{"hidden_size": 384, "init_std_o": 0.00356, "optimizer": "adam_atan2", "warmup_steps": 383, "final_lr_fraction": 0.0}
Each number is 128 + 32 x the weight over the matrix's rms, rounded and kept within 0 to 255. Layers, rows and columns count from 0. Numbers have three digits each.

# gate: layer 14 MLP gate, 1024x384, rms 0.0783, rows 910-940, columns 128-191
# up: layer 14 MLP up, 1024x384, rms 0.0794, rows 910-940, columns 128-191
# down: layer 14 MLP down (transposed), 1024x384, rms 0.0768, rows 910-940, columns 128-191
gate910:179140105068134171124120139124112084114093140141114121137166101133131117176117123066127162166118120084115124114074166081155119121193077148150167100113125145117179135142190104140118184158158106
up910:119128166149148126166110134157133126145110143124124085111088119090123157110130125180156107158108142150179092135125149188081132144112176113164041126116144098100103147178058127180159136126126128
down910:119115184148107135153116115103142082141103137123170104119074117131116088165129150172112137140149045094191104111156156121075151146081191146154078131102065133185119164117068113165181092168146109
gate911:098149157079141153139116131158158081093133066144154114159113082127155102157160116137125146084144099105118129190171150146124158117170069165140139143168115142132080098098090177095146200162141117
up911:166145088156158051154128180088099101127105161121123049119110107141098192112161086159154111136086168154091150112132110114128140134090078151144135170129125076091137150087128135125125132100058088
down911:105130102091140119100129081091101127219129177131090103106119184169087161077167161105136144114073239122147154101141124068168097132076152117080117125092124132138185158144164085134070081136134156
gate912:109117189198099143128119098121134141136160107208154120106079145066155165081167149102102101086150182146197175111118132139146086113099092082114098125081110139099114142137098132081070072142122066
up912:175164113116162071130126102101142109092149126088103098125117200130159142145133107149143172194079116147157114142100120109117124139130167108171123117117164063141156106111170114126183124033170122
down912:110093063090135180161132188198072137124127145129133116155141127129124108153081090119154104130125122134085113165117133169121138125134147172108154111151118178163138162125077120100120105162129159
gate913:136143170138074128143103173127107086156089189143111100156144153062129120064160056119074049104126104127099115173119113077134102135191152186124123142136097114149159124190118079126160156119104105
up913:094149127097166136090123110146106137124146119078124152090155106175129172141128123123132184144110092116172185157093174101081103099093084209215136102074118152132140152160136132113111137128125175
down913:100170156176123158163116162184098126187128147132152174135110130109100106098174115100043040135124104145084114159113080090161102138193180115105101194154147114096126107179150082095136138097160107
gate914:119164117092091113095152123169076111145127177090109129105143193168089140126168190151108109139142130118152110156137122135138084113154060125148078109114137143118104154101067184083162128147138163
up914:078139103150105073114159096102090143118116117132168185091160135158167149134122164157129147164127130155119100134153154101128118125165180119117118106125185089125143174160117118132134125145132110
down914:129127129099112111167111166145104128119131137102098143135184125160133099173182151138146152098149135147127120132131092125152078092113085089102082147112137097075140163097087171078130143121117124
gate915:091151089121156163148093109123169150119086107107130121095129147117113076140172131062138113130082099148136089091112114140045116144090071183095079164103166134153198145126048122106162113108119087
up915:091137103169077132036141165090110206152142126119125107126113133128129127091074132096100139108129113119176151103077162165100157156062107090179110148143146118137117086133106136115133147145157142
down915:115136161156102139132130147115155145160106120132177153254135073176084095146140093097156147124146185121054133141167180162169154125146128110141156090113114132178064111112155131107120066162144134
gate916:125148121107125128138102150150125102165162129143142185112137134145138113131116133093113138152133086131172056119133161142163119139122098112146126172129126083167156203145126110082149147163105115
up916:092154157169135152189140161085216050109045165144145151171106157163148184150165094173159098149149118138141211155079139109175169199127145109121161107103170115109154085155109145117062149170158048
down916:065130176142096178153134150129191100132117147189141156122125195108127188112154094156082136154097031134111107122147150089127166191132146090125167104143154105157160071109152128127092076185138099
gate917:125200114135114130123153144185141098095117109185065136102174106094100124123048114075065123174119114116118168161160127083145130122182090095118106138161080096137121159088152115124157159163174139
up917:104149151140076147112127177201170115116099125187080099168156159171153149141117172139137136120134128121135092173112085117149148121118096082084149138137098118114125123148151131127146058086109156
down917:146128144170128143152158143104134133166085094160146173161155114155092112184103183142138111115065129116093082099127176180098206076093156083100192151093096155156119089140111084106159106109146143
gate918:091160126108125036166177153137135144105148133116150123110167164076133193138111086142117152179118096138116098206127172104115120112170071129138189131066201159135171155145153128120084148141177095
up918:051090175190143143166092122095097145142119070175107082152143097143150145128195113152164032098138102148047084127097144094086107124143152180197089065092099098136158139135138127091131139169160128
down918:047149092123123124095125146143143117134094112123100160129172132132192143158060107174114099136123094124102095155119122117133091108118156127127093068166091102154151105147126123133091124087123107
gate919:127107122115146114143057164104052121114119148130114101171108154085135062116095126218179123161137124207086112109135170070181130085127194168147137104135182108150129189163169068147183110108126085
up919:089095123081056158117175111095188116115086142139114133119104155137206157116139094126092084108072148058092124190142140171109112121092117049117147109118100128136179059094078107138094087119094182
down919:103120165068079124136122210111158159123091134135094145172097188144101171059113146139139115091111131111163100123158097111191179113102133145133185103141158139168134131156106042125151160118119083
gate920:161086123083156053176111126089063118129207123091146122104195144113115089123157129092115080138121079118105083089132124095138075146111171091068150114107150133183149159117198109212130148128159166
up920:147174150128107159139182176121133142112195094121162147177178176073185144148127188107168129093084113121090154125137150143154142121129079129163160122108174148127103164142140157094114159083121086
down920:121111121115160152165125151077168131105161120156154140109135184102211099158085111135102102129120066080119134150083100125142164149097170099165099105096136124207139162183105115099145122068111177
gate921:136062097102069113146103086131128128144113154109129157176101170147114103096169133136118079101123172120100154124143127098145136145100153157177163092136098190105111154139125149103093122173177123
up921:107138153110057102190109200115121092174146174091140109089188142132132091110132104171137169169103111157075104144143122164176135099143125143065162110126119099130050093102129141118082179075161126
down921:142128088191156182072144112090167089082113102134052176144128101168158176216172104084151142140175121115179142132110139087140146075127123096070166147116126083180136101135091140164127094135141143
gate922:138179133078144099148092096182192125105169153124117120167184132098101172153091145121119132148127127075169081124144118153171123119146120112176175151108113131121129158143177077062152129120154125
up922:159140142120109100080120103137116108152132105102174080164064186127161052107153183131151096176072135128130146180124159133119135094144149156149121128176100111123061090100139153147123046090050079
down922:153102177115072130094147171110104172166091057160162094059091163124125073103115142165162118144105127110121160133103208105105133122145140201066079091145113176053154127098144110188088098090079087
gate923:171086094122130152100120115162118095178125181135133093116126113111104122073171104106134123140188101110160129119138170148148143165142152139160073102161123132148118193155166114129152129166103109
up923:126168168171144168192157119090163111124101127112131142145099145113146154177143108124119101092139148122088124143144142111131121134145161168116125077083123063100176126109063103137128126152102202
down923:130131147085148122181148125126175118128149156058140180166127136136111059096107181123121135119159135135157070144104156123109191130123132108084078088132156159156151112103152110108124112079163189
gate924:077114152143138168121099193156116118163095154126113128113059133089247092191135174162073151149127145125112089125095139173059139118126079195150121146143111107129127100161153141055116133121150141
up924:146138110097154129154105126124062146148184085172124077117136128140174137043152203131113081146073169105104153179157126145172155062143084094113126129101131134119110099159173113134119082042151099
down924:146124127128140110082152074118127086092174113111153165151183105128041123095102073087148114115125148136147158121131151114202117126119180070096112114144125147153132180112091176194120148160090143
gate925:141155091178134136122137134134166139082123158064119128092117071149139093125138125132128126093163145075135096142115115063188104132153131096032095096081141100079058102097133158109098127124133175
up925:137184114102062158142164136099180129125131185127091119166149155133113165155127158075125144150094165171126130154126162127124112096147139148084105143141123173121158116079092161057124087168120129
down925:119125127120127114126119136103107097109148106120160095085154078141150109089146142163169120109157178094132098159123114095184065132135116111107090116111096092123072097147126146161136136102156163
gate926:104147130090072149136101142085159139183058132130114079103160134123143151088109096155130131091091088166122086127166154083071075156113118146136140136093131150151160157151145151112060152134095097
up926:126139126130160068150094144124108229131164139115151085101114162115114166055090150129152147154095126145102096118158093136146109136116078086126121109122117206107117160092107204106104144123109197
down926:092162126162138108151099111054117185170127154152150122083119133098078194159122084164091120146088074110115108090130097088085139113104135092131150133099127197133115130136074192074036117081139158
gate927:095087115152100153097130091158098170140118111090140163088146146075127117119090167111137093143134124137097111252128119122129156118103159071084099104149105150165202134211144114120122149131141110
up927:138141090132031135125141125121133139133141147132116210145156130072149136071096102125149120149130138064129115178065160144104141080156155141091122177079171136131154082158087116119166149150137116
down927:122163134111131134134118103105113166072177068180165153133165119127127135089104147147129103140214218030101149080189135144083106118149110132145117154116135189121131125117143100149163123079065155
gate928:175123117133054129132195115107179144111064149107095133162180154150149148136132098119148124105166103108102176184110132178088188138126111136146099080171092149150116102062144142155108106082154163
up928:126130177143166147086110132129107163150133126105120154096058150093119153162126148166184099091166145091100056149141132137053156196112099088155113125122090110121163084147137139103134149118096136
down928:125102156155107077187140154104123080074111157112184152131121070143144159109133176181103176149133013140213138089171136092114079184162150114163078138128118108156148193197164139074144091166092066
gate929:110133084068083102111124120126086110070119064169188110115177125166132090131161153119111119177116102122139104118117162108093118167110128177097114154114111122186147078153100064066131079181119105
up929:147184113111128166103084161164069112140100124183139109110087162187130172128110117142169165088104173111149139106107214148173106139119165141151124126134123173105128104140138154085161124146073131
down929:133146164119140126175104155123092167154126164170108157116130151132140125108135218100152160155124093135128121145141195095182145140095155128187102122125113165111140120059155163074117154184067108
gate930:134104145124087177119107154097100095127116146176151098104121099131177152168174067098077069087161152124154095124098127152121127111120103156099116137157124136148154153116152131162120114128175207
up930:172112087094163104153150150137150126143110177164149108177120154109069165126134128126117125118091154129111112188107134126154182125099095153120156159195148158116106136104140113105174096124142102
down930:098119138116111108099115118134107170128139081138123131107125137167166126149116142136154192131111173154127197138162142129107145100086171094168171119094125100166121140131158109122146138144091126
gate931:180165127168079099138049122132126155157136173167105087150094161143117109132088149077148140096114122155143102185133165071148109167128079114156069187126119173174065104150117151176134118169129177
up931:156147087143120113135115169114169152113102178189155127121126162101165086092143171121109120104075132125118130177133124147156078168101125072161113150108202086149109094073135154132093128088160106
down931:140091123127107144186178138128089137111161117122115168130146094122107138147131104163100136135143200143079129123152091111079170074116173120154162098143167075047164124170151096150154130136145095
gate932:124052057142064134150094172177116089167114164095107097152133115143121133133112156150132124136189103174154132087101141138140163156181100133117149110149087145154124174160101105158080102197135177
up932:171153088143083168093106104153117087107061154124122103096144159054114137194122077055171123120145086114080125138101174113116113105111059127111172202179086142148158121114134108166144146100133118
down932:103158120113068105123133083079163166099061148121162110127108139142105114208099088096132128148108101083118150116064137148125117168229109184088129109115130067169100082136095126196165207136112128
gate933:109130134131137081149093098131143156138101083164118088172164135135098092163147123105193164134132157165155080150147151147167115183105156092083126102127141150133141171148138080126147093125116058
up933:162123116115124065120142147119149081146137149097124111119119168115132147153055144088097152117182103138122127053112093100133117151120130186168126151158180188157171133132121116141095175143162173
down933:112156075125093093085097146161163117164139130127094129168112081124121046098080118110105168115141247105136162123092114130163143174074129110109130096173175150055134126096089080095165132118116151
gate934:111144138144186128137111162107111123090138064116132164068109206145145133114108064148166145129124146171102115169140111098150096077137103130126149153105162151087164128142140124105125102085176115
up934:090085133165148176126100142124118065170170131107154121092159145082121172101156141182183150115166147120143115202114081119118115128119151135091110142103103140092083118150179171085107134164118077
down934:145151149103122155152170118144127114124144139127160104203142093119151172125101153108151087101146085108150111131124110142142114149116158088180090099118123112185109157081180197115097121122073171
gate935:114055121126166143139150127049136170118082139141127179095111166103059097135147130043141123122096134142186112119155125130156140118126139139086106157157136153158160186149130143121138143158076133
up935:134172154147094157167139164087032136145116148157105123098137132070077072117158102160135149112170164092158134117150123126137129113131160156140137169102131144123111144155082132166111090166127106
down935:112174160118108180177128151157116124180120115201116114102075150139092125115136125175149111120131135088185136124127159124111104155141143102171196173121094150073130136150101163179137119167114114
gate936:105112115159120173078139148149143152118151140152146167087148124146070138130105168148124137144149057122148150127104104144158110158156083098100107101117156100162092093180138125104118122111055091
up936:083176184087159110099092127170111146152162097158139165111053118167176115136163161093127115092127137090122144113093174139156137140119176118140151173100165143097144159149142126124114068128124149
down936:080143160128149155075116132122088175137182126208131193125066103197143155083202136095131142114136079125110163101084144157108098128107174119115138101094134142173143148141108104130120125105140115
gate937:131158110086146167150084174151119125109172124166093112164147135141071122133159126171167134117135137124095058100160149107114101147121132155132112091105157147121137149152125122149135138119109104
up937:157132154112104132150137103103150113152153143120118114124166108128124141125137105148107069162135117107074121111127155091138138140155138133101163129149133146129114164176115122114132157125104135
down937:124119146088155117081095179107135133117116159152165093138160129136104137133184143131126102090144102159122090129113103120150106142129103092115118105136105151183101136130104177106150094079106097
gate938:104129116098142114136233122131185143119108061104110050093140133071104193145160115125117074151115131122106119168169127154105141090118154112148053130094111122130110146131144136139095104121116101
up938:118165155105108114178037150103122089100156123142108147144211148141187093089130107144150108093129103133088126122122149158107158115102115094155108098116091156140118127140146087182109186097072170
down938:091137149130138154115093166077124103101121198171143181128192113164146120146127162154132118082166179112118127167088112136128201185125164123101126085187106105106170117076162151128171147119085177
gate939:098124146127177144162083141128168158177127135185145121089158099115137151093118134116092171109100101152139086123091143106067122097135170162154139149109086112146094126132160091122090068159134212
up939:098162125057214099121128148136157136170056175149046129128163140145134175091094132112088144149158126173141152070109149098107201131147139157108110130102107101105134155154097130172170132199059140
down939:092111122171107098177093168123178120140142139088142156130117165176104159087138109098139125076135255158130104134099102128125139118183137109101093175144093139000139109148136163101101108167120155
gate940:121107153083082120161108114064171089114128147154132083146154111143113107109042141136108122152153109111130096076091133120129097130102128135153172170143087084111164170093153143140101173160105132
up940:097075134073126177133073063076126100140151151175113178122147153100111157133138079124168156131153134105141076150154125112158086105091115106120139035102109078121101052140119115191137130052115133
down940:157143068115169167078088090097075099181133144079153167151108093187136104177154158138193124093083106119082119144171109110153138117124068123096114061094117070213146096146106107207130141162103147